Weights of a small GPT-style language model, trained from scratch on English Wikipedia.
Size: 8 layers, 6 heads of 32, MLP 512 SwiGLU, 3.94M parameters.
Each number is 128 + 32 x the weight over its row's rms, rounded and kept within 0 to 255. Layers, rows and columns count from 0. The size above them is the row's rms in percent of the matrix's.

# layer 2 MLP down (transposed), 512x192, rms 0.0489, rows 80-125, columns 144-191
size [ 97  99 104  96  99 104  98  99  99  99  90 102 100 106  99 105  98  95  99 100 101 100  98 107 102  98  93 100  94 105 102  92  94 100  97 103 101 101 103 105 103  98 101 101 106  94]
[[109 113 100 192 123 165 147  83  96 204 178 138 131 157  93 110 104 147 135 156 114 149 152 111 144 159 188 158  91 104 144 130 128 190 211 133 136 180 150 159 158 137 111  84 174  99 113 125]
 [118 123 126 110 166 133 140 135 121 117 139 102 180  88  96 137 131 147 135 128 119 130 182 152 158 146 163 128 125 120 103 102  99 199 110 153 152 180 146 106 115 147 168 112 134  84 138 103]
 [ 95 118  95 118 146 108 157 131 132 142  87 104 137 138 117  77 169 120 156 149 143 151 171 134 127 126 146 118 119 124 108 123 145 136 166 104 168 123 132 167 193 115  99 115  91 152 115 117]
 [ 93 121  72  75 126  62 177 178 202 153 122 153 185 125 137 195  41 167 177 159 136 149 146 120 125 139 128 129  80 128  70 105  77 142 161 237 118 135 137 166  83 152 140  90 145 106 193 100]
 [158 114 149 179  68 112  71 144 119 106 142 136  70 113 112 161  91 113 135  71 144 125 135 159 100  90 100 110 110 140 132 162 149 153 148 159 116 109  90 116 120 112 133 129 153 119 132 160]
 [ 96 129 212 144 107  85 155 139 103 126  98  99 104 140 183  96 128 155 146  68 158 138 149 177 111 138 119 142 119  93 122 136 146 107 135 190  97 121  91 101 174 152 130 125  89 183 127 127]
 [167  87 118 149  94 175 150 105 102 169 130 163 123 115 105 124 112  90 121  65 157 180 138 117 130 149  54 182 131 160 152 153 157 126 193  78  75 152 141 147 109  73 123 129 118 173  93 101]
 [129 180 150 110 120 136 142 133  67 100 124  84 124 115 166 141 145 129  92 128 163 126 131 125  96 140 154 177 127 124  70 103  86 181 127 150  87 127 122 135  74 123 140 148 140  72 115  28]
 [132  95 102 179 138 135 155 108  97 144 128 126 157  37 139 136 111 143 170 184 200  86  88  89 119 124 155  89 143 150  85 104 115  93 164  80 116 139 169 121 180 138 116  92 107 130  66 163]
 [146 114 112  86 135  86 131 103 114  76 124 180 112 115 124 172 208 166  89 142 130  86 117 179 109 138 188  84  85 147 104 126 116 131 128 147 175 152  82 156  99 137  85 119 126  92 166 187]
 [149  65 120 109  96  87 199 163 123 131 160 160  96 170 113 101 108 127 113 129 113 110 175  80 203 174 201 103 108 125 122 119  70  93 133 189 122 146 146 146 160 131 150 170 122  75 159 131]
 [ 86 148 197 136 100 139 108 175 171  65 120 119  65  98 112 129 116 132 175 118 178 103 169 180 144  92  89  71 173 187 143 159 119  92  88 162 127 121 120 117 152 157 119 129 130 128 129 135]
 [117 110 116 114 197 160 138  76 158 102 114 110 143 176 114  76 176 188 149 182 145  88 157 136  77 104 152 108 156 140 129 167 173 178 149 111 176 120 147 132  68 151 136 185  83 103 156 119]
 [174 155 149 136 147 107 139 121 125 104 151 108 137 144 190 119 123 137 123  82 123 208 104  66 123 149 121 118 147 104  59 111 129 110 123 160 112 109 150 140 132 143 140 125 110 142  66 109]
 [146 156 122 167  90 133 175 157 110 147 132 223  73 152 137 175 107 118 158 200 139 104 146  66 149 100  52 156 161 174 109 129 146  92 147 115  76 100  98 100 104 133 139 146 153 124  93 159]
 [ 64  78 172 125 172 156  88 124 153 132 124  86 167 123  22 128 103 102 101 124 139 149 122  65 150 158 112 174 120 116 122 146 142  87 158 113 144 160 161 130 163  86 137 180 147 118  48  93]
 [141 142 123  72 108 159 205 118 112 124 141 156 113  94 145 136 127  80 126 161 120  97 145  96 119 151  97 179 151 127  95 139 123 107 128 161 135 171 170 103 128 128 175  87 140  77 194 147]
 [126 157 169  95 123 102 132 169 123 122 192  53 140 123 122 120 139 211 165  75 142 170 179 136 134 122 130 146 118 120 179 165 102 100 139 119 109 143 105 153 131 118 150 129 134 119 179 143]
 [118 153 120 103 243 150 116 146  83 125 144 148 146 119 140 194 176 169 155 142 132  57 149 160 154 143 178  95 131 140 134 112 153 217 155  81 156 120 171 177 127 133 148  98 143 133 135 114]
 [119  98 110  88  93 106 139  76 154 120 132  91 141 126 149  76 147  89 140 134 168 156 191 110 132  86  92 148 116 109 132  84 159 161 115 166  72  86 122 152 105  82 116  78 166 115 127 159]
 [ 69 110 177 152 130 128 169 153 100  98 108 132 119  98 138 163  95 174 104  83 143 108  67 161  92 179  81 128 160 111 175 167 162 129  92 150 119  48 107  72 140 105 133 183 115 142 131 168]
 [172 169 125  68 139 140 144 133 124 162 138 113 147 108 167  40 152 110 169 112 135 124 132 122 168 158 154 129 126 183 187 107 135  73 119 151 138 102  66 153 107 151 135 146  73 130 105 125]
 [ 97 121 145 145 137 156 124 107 132 106 138 132 107 206 126  92 135 184  79  78  98 142  48  71 125 151 109 142 116 119 141 115 188 104 107 100 143 132 148  71  92  81 119 176 144 197 184 163]
 [ 89  73 126  78 189 148 125 148  84 114 137 119 111 141 145 118 189 186 174 118 135  89 118 103  74  71 128 182 133 157 152 131 104 123 165 142 174  84 133 118 119 145 138 131 111 106 152 110]
 [155 137 160  82 133 170 147  96 184 181 151 133  82 111  65 156  82 107 100  80 108 117 152 122 161 150 112 163 115 104 164 122 156 134 104 106 133  98 108  86 120 124 153  67  64 106 114 103]
 [129 141  65  91 105  65 139  77 112 109 158 159 107 147 146 119 219  89 138 157 126 119 139 165 137 175  63 157 148 101 128 158 190 141 173 141 169 161 116 118  74  84 138 116 103 149 133 160]
 [148 231 121 144 127 160 188  92  98 111 117 118 119 176  97 146 155 210 159 120 184  82 102 151 144 134 121 100 128 155 133 152 152 109 125  64 122  69 118 115  72  93 139 142 178 176 109 114]
 [106  85 123 144 176 186 112 153 132 104 131 219 162 146 117 143 114  90 120  94 102 153 120 133  53 151 153 114 119 130 114 136 148 108 102 116 184 126  68 158 158 132  93  87 144 107  89 152]
 [180 137 148 165 103 128 116 212 141 109 151 133 100 105  79  88 128 127 119 139 161 116 139 163 179 131 227  70 160 137  99 142  87 129 173  86 189 165 148  97 145 129 112  75  84 108 109 118]
 [ 51 133 140 107 143 116 115 106 181  99 146 114  94 157 136 213 117 104 148 131 140 105 146 121 141  80 144  71 191 121 155 139  49 177 129 102  80  69 129 170 146 134 149  73 133 113 155  86]
 [152 120 136 124  98 156 119 162 150 115 110 180 160 161 155 141 133 165 122 137 153  55 156 114 131 116  93  89 170 172 130 183  94 138 117  99 108 126 184 171 150 172 134 139 114 128 136 212]
 [ 79 127  92  80  63 111 124  79 109  80 134 117 188 183 168 126 113 150 122  89 129 135 158 128 136 119 174  70 148  93 125 134 140 177  76  97 130  80 137 166 179 113 168  87 133 118 147 153]
 [124 176 125  88 127 130  82  53 147 140 146 121 106 178  60 134 180 185 130 153 113  48 128 140 161 118 162 127 113 157 136 149  74 119 149 142  99  84 106 112  64 172  83 114 158 111 113 115]
 [156 108 154 171 130 126  66  67 127 115 195 140 149  85 141  81 105 157 131 105 118 108 124 186 121 187 155  72 160 118 133 131  99  94 166 108 143  64 115 136  91 187 181 146 120 142  85 163]
 [ 83 141 101 138 103 171  87 114 126 126 143 148 178  64  99 144 182 121 163 139 220 122 131 135 203 184 101  96  86  96 144 106  89 109 148 126 118  99 146 111 122  31  94 128 137 119 124 129]
 [ 91  86 106  85 110 115  75 114 102  57 137  93 148 130 159  95 109 112 193 144 148 148 157 105 113  93 158 140 138 140 145  92 162  81 141  91 170 146 114 146  65  88 142  87 149 180 123 101]
 [172 130 119 171 186 178 104 123 111 103  96 114 131 140 101 112 145 114 137 116 133 221 130 113 141 162 148  96 160  90 146  93 167 141  92  89 158 112  85 179  40 124 147  84 142 151 179 128]
 [139  66 151 127 170 131 101  91 120 111 117 114 105  62 121 109 115  92 118 158 146 136 126  98  93 131 174 105 145 111 157 119  21 126 123 135 158 148 108 102 123 111 158 107 147 144 150 184]
 [179  89 142  98 123 126 106 146 163  92 146 143 117 161 173 144 187 138 112 145 148 141 109  99 131  97 137  75 139  98  84 110 129 153 154 113 133 140 152 138 150 120 163 119 185 152 132 166]
 [154 143 118  84 150  93 139 137  83  98  75 137 158 156 149 146 160 111 134  67 103 113  62 115  94 167 128 122 153 126 152 109 130 172 128 116 128  81  59 159 112 169 145 126  87 174 138 126]
 [ 88 150 122 110 157  65 137  82 140 167 102 131  64 117  90 154 108 128  81 125 133 125 108  64 160  90  92 154  53  66 157 140 120 165  62  80 173 142 149  89 159 143 118  91  93 182 124 101]
 [ 79 110 140 144 129 179  80  90  95 176 167 139  98 137  89 113 106 125 121 148 135 123  75  66 120 111 164 105 114 132 224 121  83 137 106 119 123 153  94 107 108 106 131 145 142 109 133 131]
 [114 126  41 122 133  96 171  89 108 105 118 149 110 136 143 127 147  58 149 140 121 146 170 160 150 130 104 154 152 147  77 101 111 140 135 121 105 160 160 161 140 123 101 124  99 200 130 136]
 [100 133  87 114 132 100 183 115 109 119  78  88 128 190 105 123 107 108 140  64 119 150 170 103 157  90 168 117 181  89 150 127 202  98 154 128 138 113 152 139 118 128 107 148 168 128 109 112]
 [160 139  89 156 183 118 143 112 143  60  81 102 170  41  99 183 139 155 153 151 168 141 129  76 142 157 179 117 119  83 181 104 124 127 118 139 171 136 150 161 111  74  98  68 109 129 139 155]
 [122 133 119 122 103  98 165 139  86 123  92 108 138 127 147 172 130 158 108 171 133 132 191 221 103 156 174 188 125 171  92 170 103 144  66 112 145 192 138 162  95 118 186 137 135 131 157  36]]
# layer 2 MLP gate, 512x192, rms 0.0862, rows 81-126, columns 144-191
size [105 102 103 103 107 102 102  98 103  93  98 105 102 104  91  97  93 100 102  96 104 102 103 100  96  88 102 106 105 107  91  92 107  96  97 104 102 106 101 102  96 100  96 106  91 102]
[[ 95  62 165 128  91 121 120 127 142 155  92 106 117 139  56 154 102 130 194 147 144  82 124 125 131 114 112 141 158 133  96 173 129 178 167 113 105 165 115 140 132  89 187 115 131  77 139  84]
 [189 196 138 144  85 183 131 153  80 140 107 133 123 102 131  85 196 179 176 159 168  62  48 130 120  91 112 194  84 150 114 116  92 162 115 160 115 139  97 138  86 110 107 174 131  96 146 102]
 [138 114 136 135 193 133 125 129  93 110 165 117 131 175 168  78 149 171 188 157 118 137 118 137 152 127 121 147 123 149 103 193 112 187  92  80 159 101 154 158 150 111 100 131  96  83 164 188]
 [ 84 116 124 160 113 140 113  95 170 227 113 136 187  81 118 118 168 163 149  98 105 127 155 159  99 165 112  90 124 113 142 150 156 177 148 115  72 125  93 127 149 172 107 139  95 110 122 103]
 [126 148 136 140 135  89 176  98 119  90  84 148  75 124 141 138 175 177 151  98  90 127 132 184 163 134  92 111  80 150 139 117 156 108 131 186  87  86  97  92 159  94 112  89 185 141  75 136]
 [140 127 118 149  99 128 156 121 112 164 129 184  98 116 154 154 214 113 126 167 140 159 126 109 113 102  80 149 135 127 190 102 126 128 154 159  88 159  37 194 123 110 106 121  99 161 110 139]
 [134 158 159 167 159 153  61 127 106  76 147  69  73 115 167 134 134 180 143 148 149  89  89 161 132  80 166 134 172 172  81 134  98 111 143  77 137 116 138 143  57  94 183 125 120 149 112  99]
 [101 171 155  53 145 129 149  99 188 165  83 190 109 124 103 134  89 143 105  56 150 138 108 178 132 133  95 132  62 125 157  17 158  64 154 176 111 176 108 166 140 125 127 147 103 119 171  95]
 [172 149  82  95 148 171 156  83  95 116 137 153 115 131 103 149 224  93 101 117 115  58  79 191 155 115  98  71 146 140 136  95 127 151 123 160 142  93  91 119  96 140 116 157  88  92 119 126]
 [161  61 145 111 108 176 137 127 151 149 117  88 144 135 105 119 177 134 142 117 128 155 167  91 143 156 133 174 120 140 133 167 144 178 113 101 126 187 130 141 184 144 140  43 173 122 132 136]
 [ 98 114 114 164 124  81  93 112 163 163 165  96 142 115 107 152 164 200 176 129 110 141 164 133 191 169 177 136 153 102 182  83  86 137 149  53 143 118  88 118 169  80 155 113  78 159  68 213]
 [ 99  94 102  96 136 166 130 186 126  37 139 149 108  98 190 162 153 142  80 131  99  85 124 143 122  94  89 123  92 128 141 133 163  76 121 156 134 151  80 100 132 122 159 133 176 145 138 160]
 [145 141 105 121 116 147 129  90 121 125  98 133 106 102  97 114 164 158  91  90 149 132 154  90 117  74 182  93 123 134  78  93 118 120 164 128 164 153 151 128  81 129 141 169 147 132 185 204]
 [124 128 153 164 113  91 136 122 150 167  81 105 114 108 131 201 129 179  98 172 119 134 130  92  87 159 125  73 131 106 135 116 158 149 123  80  84 128 113  98 142 138 159 123 114 130 144 119]
 [100 153 145 180 133 113 161 131 170 143 102 115  98 103 165 109 122 122  74 106 107  94  70 168 115 117 142 133  94 134 167 130 142 144 138 158 111 155 119  86 183  91  80 114 128 127 169  47]
 [150  91 161 110 170 138  88 133 127 163 153 149 143 177 150 134  92 128 129 125  86 149 168 180 105 113 107 104 142 161  66 179  92 111 146 170 120 125 103 190 150 127 162 123 120  92 149 156]
 [172 137 104  79 110  95 130  90 172 118 131 170  75  94  85 110 207 142 117 216 165 150 150 134 132 110 151 166 175  85 132 178 163 185 190 141 107 120 139 120 121 124  99 111  99 101  56 189]
 [ 56  72 136  93 133 137  33  95 102 151 108 159 113 136 143 146 112  55 117 184 178  64  68  84 115  90 134 120 125  95 164 178 135 136 154  84  98 152 116 166 165 124 117 105  83  89 107 142]
 [ 87 185 170 103 108 105 136 173 138 119 149 105 131 187 119 172 145 135 116 131 131  99 155 120 134  93 138 106 109 106 129 139  99 165  95 191 128 135 120 174 142 135  88 112 156 120 117 100]
 [117 142  96 104 102 168 133  95 105 118 200 159 146 140 119 179 170 168 136 135 154  97  82 140 111  81 128 176  89 122  89 145 166 155  98 129 171 163 135 145 198 133 144 115 115 127 120 118]
 [144 130  80 121  99 108 129 123 123  69 148 130  93  57 114  60 175  93 184 128 128 100  99 179 103 149 128 145 196 142 159  88  85 107 154 129 141 116  88  72  96 171 147 103 155 172  47 101]
 [131 138 115 201 169 138 167 137 121  90 112 128 122 210 174 106 105 121 101 209 133 157 137 157 153  72 146  94 111 156 122  97 147 107 148 140 161 129 165  59 139 125 168 130 105 146 129 167]
 [132 127 119 104  75  72 125  87 134 132 105 128 211 124 160 179 126 161  97 112 178  86 139  90 139 106 143 102 171 109 169 127 141 115 122 130 130 128 138 152 156  50  80 111  97 106  96  81]
 [149  83 129 107 176 117 180 115 165  70 159 133 152 100 140 108 146 143 161 123 154  85 116  65 133 205  88 138 146 107 149 183 114 140  97 120 123 108 124 105 129  90 132 124 102 118 170 145]
 [142 184  91 118 126 151 153 127 116 129 115 171 175 140 145 139 185  81 173 174 110 132 140 134 139 165  50 142 191 106 136 174 179 113 160 170 148 183  87  86 125 118 138  45  95 103  87 127]
 [106 166 102 160 125  50 161 103 133 115 151  76 103 119  90 116 184 112 115 168 103  74 103 114 133 118 139 150 121 153  66 117  93  80 110  90 132 178  95 134 117 149 108 104 131 137  55 173]
 [194 158 139  34  87 122 125 105  97  46 177 143  91  98 160 123 121 108 111 153 204 120 133 204 124 130 128  84 201 121 139 177 155 131 137 182 112 116 129 142 114 131 101 125 149 143 116 142]
 [100 156 136  71 112 163 160 120 111 130  88 135 105  87 134 122 105  14 145 146 146 106 140 160  91 123 112 122 197 110 138 144 141 106  86  63 135 123 185 129  94 146  80 155 136 179 153 200]
 [113 152 133  69  82  97 136 134 149 140  91 154 162 163  93 174 136 209 109 159 145 135 116 157  57 160  71 153 158  89 100 140 142  84 134 122 117 130 146 123 175 198 154  91 138 106 194 120]
 [ 80 168  73 104 131 118 105  95 176 101 114 131 135 144 109 101 129  91 149 166  86 160 157 109 111 121 143  78 135 156 131 154 167  99 125 174  85 145 168 106 141  97 155 120 150 137 176 117]
 [155 128 115 120 154 159 184 168 127 113 140 144  87 119  94 153 131 163 152 172  85 111  80 163 133 158 123 157 166 144 110 134 127 100 160 175 129 153 133  92  90  93 140  99 172  89 140 174]
 [171 136 160 136 175  56 136 187 137 102 103 177 163 111 151 108  84 125 114 136 130 191 174 124 119 128  90  94 116 101 154 143  79 125 142 124 131 161 152 123 157 106 181 109  62 135  98 171]
 [160 188 139 150  73 172 137  70  81 155 172 117  95 134 149 136 145  91  78 102 125 105 161 136 130 132 123 160 107 130 120 113  88  89  83 109 160 172  99 146  86 145 117 134 131 131 152  91]
 [ 70 138 141 120 117 194  97  87 116 147  75 160 108 130  68 129 184 114 165 128 183  52 172  88 128 175 141 120 142 168 165 130 120 130 137  85 112 108 174 131 136  96  91 127 136  99 100  90]
 [112 125  59 131 175 118  93 139  80  90 127 105 157 103 103 177 130 120 141 114 184 169 135 142 135 142 148  79 114 115 161 156 105  86 140 119 112 120 155 159 139 141 122 106  74 123 124 152]
 [162  57 167 172 144  68 186 138  78 123  73 152  89 132 147 153  83 136  99 146 124  96 172 198 128 140 108 119 135 129 167  98 148 137 126  74  60  97  94 152 118 123 137 104 200 148 165 151]
 [102 106 102 167 137 128 149 127 165 120 144 127 183 137  90 144 164 136 173 175 142 105 172  83 161 145  83 148 161 113 153 117 127 115 172 126  57 167 133 139 158 143 201 141 122 167 133 111]
 [153 117 109  84 124 144 130  88 140 148 119 107 125 128 165 144 149 100 110 130 131  45 134  72  92  88 161 139 128 168 145 183 130 115 168  82  73 118  81  98 198  82 119 195 198 110 105 142]
 [143 172 157 135  94 113 152 120 121 202 108 126  87  90 140 121 155 154 100 169 104 137 176  99  87 106 169 169 170 123 158 115 141 184 124 174  80 170 151 131 140 112 122 128 122 105 150 114]
 [156 159 132 153 135 159 101 116 141 141 143 106 138  78 160 123 103  80 159  68  55 110 126 187 145 103 147 139 108 142 134  80  94 168 144 173 137 158 117 115  91 190 155 139 107  53 151 166]
 [162 147 107 110 100 128 164 125 121 157 115  88  94 150 179 193 162 106  90 171 157 120 109  93 127 135 130 185 125 144 137 136 180  74 112 117 109 138 128 191 113  84 134 113 145 104 150  77]
 [106 165  83 166 175 103 151  94 114 159  75 188 105 116  65  85 143 149 119 160  63 196 166  86 199 134 121 147 145  94 149 195  90 103 128 159 124 100 123 111 160 103 128 117  99  69 108 124]
 [161 161  99 127 129 147  85 142 173 138 145 142 124  65  86 179 167 135 186 173 129  97 134  48 114 143 149 113  73 171 150  55  99 137 120  98  69 202 140 119  84 148  96 128 154  67 113 101]
 [130  66 228 125 101 108 185 136 188 134 136 117 152 135  81 132  76 168 178 170 138 139 128 161 172 131  91 146 161  67 142 129 102 140  90 113  88  84 132 146 162 106 132  98  64 124 131 108]
 [158 134  96 108 123  78 138 163 166 201 129 106 162  74 126 106 162 143 127 165 196 155  83 127 161  95 145 138 179 143 147 120 130 225 164 185 115 107 156 140 148 129  58 122 126  96 141 106]
 [189  66 135 149 151 149 117 108 117  94 156 121  87 189 159 148 141 191  95 125  92 125  74 138 128 118 121  23 129 101 135 123  92 105  96 183 122 130 145  75 194 114 124  53 129 157 117 110]]
# layer 2 MLP up, 512x192, rms 0.0867, rows 81-126, columns 144-191
size [ 99 110  96 102 105  99 100  97 105  91  98 100 103  93 102  98  91 102  97 101  99 103 101 100  96  99 104 100 105  98  94  93  99 106 101 101 102 111 100 104  99  99  96 104  93 101]
[[ 99 145 102 141  98 132 135 153  78 120 122 148 143 134 140 105  71 181 168 169 139 139  84 118 141 124  86  93 143 135 111 152 154 151 154 113  63 141 149 135  86  77 106 175 109 193 103 162]
 [159 168 138 158 153 158 198 131  90 120  96 138  81 136 173 135 158 155 144 144 118 142 107 174 160  82 117  97 107 179  82 109 130 194 139 204 162 125 144 128 117 113 120 161 109 126 118 154]
 [122 111 170 155 152 181 132  71 131  78 109 140 136 161 146  68 132 185 124 167 170 111 150 123 135  84 177 105 149 184 148 159 176  85 102  74 149 154 133 103 150 142 108 146 141 120  51 149]
 [200 120 140 111 121 117 107 121 118 126 121 130 163 144 148 109 107 144 113 182 164 127  89 131 144 111 102 123 105 135 168 155 123 112 173 171 163 143 151 120 142 122  50 141  93 140 126  99]
 [174 121 109 105 121 150 118 161  89  68 107 144 162 128 104 140 163 152 104 100 118  90 150  96 191 159  93  84 110 159 116  89 242 106 113 140 146  95 154 112 122 141  99 121 183 153 148 171]
 [122  74 118 137 106 109 102 185  65  93 162 100 152 123  90 154  78 165 147  63 149  40  83 167 104 148 127 148 115  93  98 131 183 156 145  72 137 141 163  57 140 136 168 114 149 117 163 110]
 [ 90  86  84  90  68 149  79 146 173  99  89 155 162  98 139  72 120  78 133 115 122 130 133 159 109 140 130 142  81  89 150  34 145  95  89  54 112 100 160 152  87 164  95 137 172 156 138 157]
 [ 93 135 114 141  98  94  79 106 182 136 120  94 103 145 113 115 115  89 169 122 126 146 167 101 150  65 127 157 139  89 111 147  88 124 180  84 163  68 140 127 139  83 132 133  64 151 149  89]
 [114 144 118 179 153 108 148 168 156 121 124  91 144  78 140 104 120  59  96  76 100 142 106 103  96 174 115 130 124 119 147 164 133  70 167 165 121 174  98  95 150 141 163 129 125 130 128  91]
 [156 142 134 109 155 102  58 103 118 181 140 103 135 148  96 157 131 124 199 123 131 151 144 135  69 148 145 147 177 145  99 115 150 172  85  88 174 139  98 148 178 104 100  99 120 173 111 119]
 [160  99 116 100 147 177 131 137 111 134 123 177 121  99 173  60 144 142 136 168 120 143 134 107  49 151 161 203 118 148 130 165 187 209 123 126 141 145 130 147 135 117  79 178 133  15 123 119]
 [142 116 169 162  72 153 108 152  95  81 142 121  48 168 206 198 111  72  93 138  79 103  87 120  80 119 107 152  98  99  71 144 173 122 116 129 107 162  80 126 169 132 115 109 169  96 101 103]
 [ 97 131 149 200 105 150 119 167 153 122  90  80  96 138  76 176 152 101  91 149 174  94 125 114 103 110 148 110 122 116 151 130 117 168 124 120 103  96  82 164 158 128 112 141 114  92  72 103]
 [149 142  85  36 163 112 126 157  93  94  89  83 208 121 177  87 186 145 159 103 160 143 143 132 192  98 103 126 109 118 123 151 120 203 170 147 173 166 114 129 135  85 129 155 111 163 108  95]
 [126 105 160 130  66 163  99 101 166 125 153 142 105 100 109 156 164 124  85 129  62 101 135  98 123 117 180 105 142  87 124 125 146  80  43 154 139 136 126  56 158  85  92 170 181 151 104  95]
 [152 131 120 127 152 122 130  73 144 139 130 133  84 185 161 134 124 169 131 112 126 142 136 170 148 148 139  76 125 155 183 117 120 186 136 164  62  65  82 103  82 134  75 129 106 201  71 167]
 [126 107 144 136 173 106 116 152  58 135 111 157  24 192 108 155 105  98 119 112 194 145  80 194 150 158 146 116  59  86 132 121 105  90 116 109  97 116  58 111 112  96 151 134  90 152 108 160]
 [102 127 124 175  80 107 142 149 185 131  77  55 115 193 214 107 135 101  58 132 140 123 105 151 133 144 115 101 121 137 168 172 143 138 108 117 122 135 139 111 158 145 115 140 136 185  67 151]
 [124  63 134 160 119 136 159  88 146 203 115 102 108 128 137 148 126 130 182  49 127 147  94 119 125  98 147 124 114 148 150 157 116 120 167  92  60 167  76  82 123 137 142 136 110  67  72 105]
 [176 139 119 104 189  85 116 102 108 137 192 103 173 136 123 188 120 161 147 110 180 103 131 140 124 148 177 165 137 128 118  96  90 119 147 152 117 141  95 199 141  46 123  84 142 162 160 145]
 [120 167 136 100 131 109 101 135 150 196 114  91 129 151 136 212 121 137 100 115 114 140 117  63 121 118 111 109 116 129 142  55 132 173 107 126 118 146 178 142 165 128 125 131 126 188 255 109]
 [ 86 102 167 118  85 128 139 168 181 145 182 126 137  83 127 172 163 181 162 134 167 183 123  99 120  62 111 152 103 179 186  86 113 189 120 125 126  71 134 176 121  93 161  91 151 130 124  78]
 [132 143 117 193 126  93 131 144 125 125 165 144  71  93 131  76 228 117 173 191 175 156 126 123 177  86 106 141 151  95 198 119  91  88  98 110 164 104 134 146  85 122 170 167  78 150 116 135]
 [125 148  87 177 172 127 104  65 137 102 108 148 129 163 121 142 140 127 102 106 150  81 157 164 179  98 153  90 150  67  73  92 121 103 106 116 132 125 146 149 119 128 153 113 170  74 127 155]
 [119  80 147 107 108  97 105 131 137 112 132  85  94 106 105 100 105 180 117  69 140 116 164 164 182 122 171 168 169 123  79  96  48 171  78  95 129 128 160 158 143  92 128 198 115 134 167 150]
 [149 187 123  83 108 126 110 160 112 122 120 104 157 161 149 161 148 176 149  94 159 140 209 121 108 143 125  65 135 117 163 163 187 168 131 141  53  71 141  95 129 116 132  99 176 154 143 121]
 [136 171  74  67  65 144  88 121  90  47  93 124 160 121 169 173 131  79 170 164 181 128 158  75  96 119 125 114 143 108 108 175 173 144  84 139 125 152 151 182 143 107 121 155 131 106 111  94]
 [ 90 101 112 170 152 144 142 137  60 121 163 148 148 136 191 142 137 127 133 183  83 117 107 145 118  99 135 183 205 120 122 130 115 103  99 164  82 126 153  83 106 128 133 127 105 117 128  70]
 [135 128 145 109 122 111 117  87 125 131 127 198 117  95 208 148 137 107 119 124 122 147 168 135 128 170  69 135 136 109 132 117 158 138 123 133 205 207 148 101 103  98 120 115 130 201 143 154]
 [163 186 151 121 114 132 132 113 113 117 133 127 117 163 143 123 172  76 142  74 121 142 105  99 126  93 163 207  86 114 105 136 134 114  84 125 110 149  93 141 114 120 115 158 156  77  33  90]
 [183 113 139 117 200 120 129 159 137 130 146 121  33  78 114 142 176 135 127 134 152 122 126 126 128 189  95 192 120 146 191  71 110  81 191 149 104 206  94  88 107 142  80 207 140 137  84 142]
 [187 148 159  68  81 132 166 192 113  60  94 147 168  81  98 131 136 101 123 151 133 184 148 158 173 124 175 166 178 117 165 126 142 127  85 118 123 131 130 112 118 106 149 142 126 133 145 161]
 [108 173 159 132  89 140 145 148 100 130 114  73 109 101 172 164 179  59  90 174 162 117 116 169 105  96 123 149 142 146 173 114 110 194 115 117 163 164 109 156  83 133 138  54 160  91 151 120]
 [139 115 122 208 113 151 188 124 102 144 132 108 114 184 135 129 104 141 121 148  45 176 147 137 109 146 123 108  79 154 146 106 148 176 130 174 106 153 106  87 129 178 156 157 141 116 132 188]
 [138 135  53 169 171 204 142 114 131 177 122 115 109 139 229  46  77 146 164 158 143 103 166 141 120 190 141  89 118 137 145 134  93 140 109 109 122 117 109 118 103 141 143 182 113 150 134 132]
 [128 175 105 114  92 129  89 138 131 136 132 109 120 125 101  83 151  88 153 158 170  97 103 111  68 147 136 178  82 109 106 144 145 113 129  93 154 142 122 103 126 132 190 168  74 105 134  28]
 [120 139 108 103  93 116 127 134  93  87 122 162 144 183 113 161  89 148 145  93 125 199 203 135 125 132 106  78 107 113 114  84 152 172 142 116 167 108 124 152 157 102 120 132 172  67 147 126]
 [ 54  55 103 197 154 135  77 164  94 163 158 101 163 132  94 121 158 142 116  99 121 133 159 130 141 104 164 147 180  79  78 146 133 151 153 107 101 170 126  85 117 185 146 155 136 104 114 127]
 [151 175  96 114  79 128 135 159 123 100  97 101 165 108 113 136 131  93 154 163 139 130 162 107 106 111  98 134 115 137 146 165  95 145 199  99  97 200 132 152 123 101 131 136 125 119 114 137]
 [121 151 137 121 131 121 120 103 169 129 167 137 101  87  94 122  94 152 152 146 172  97 140 174 116 156  70 119 180 121 131 171 118 184 128 164  95 118 115 100  85 139 125  89  85  91 168 151]
 [131 120 149 158  88  95 127 172 165 108 128  82 182  97 198 140  93  98 136 171 114 108  91 107 116 166 109 144  61 132  87 186 179 175 124 177 121 190 126 111 128 122 141 123 206 123 160 143]
 [132 151 161 170  91 121 134 107  90  80 149 132 153  61 168 167  97 160 137 182 132 100 154 148 109 134 134 138  71 144  77 141 187 155 141 127 150  89 112 110  94 170 189 105 165 119 145 140]
 [151 152 109 109 147 141 118 160 177 111 123 188 140 122 103  79 155 125 132  99  75 127 191  99  98  82 117  59 107 201 111 113 182 124 112 138 116 180 149  99  98 183  89 103 177 128 121 158]
 [217 151 159  52 149 151 143 105 139 127 125 139  84 110 167 152 133 123 112 145  86 166 113 204 146 120 157 140 153 125 162 169 198 103 124  84 144 109 104 108 139 144 117 129  91  82 135 128]
 [ 62 132 121 159 127  86  77 172 139 126  86 142  95 156  84  87 151 145 171 118  85 134 104  75  65 149 173  58 127 126 137 128  94 103  95  65 134 144 100 117 145 128 146 142  96 147 128  71]
 [ 98  98 121 184 161 168 119 112  96 158 126 177 137 146 118  88 154 159  83  85  79 156 127 107 175 120 121  96 106 140 116 179  86 187 128  74 106 120 102 115 158 133 141 132 165  85  94 174]]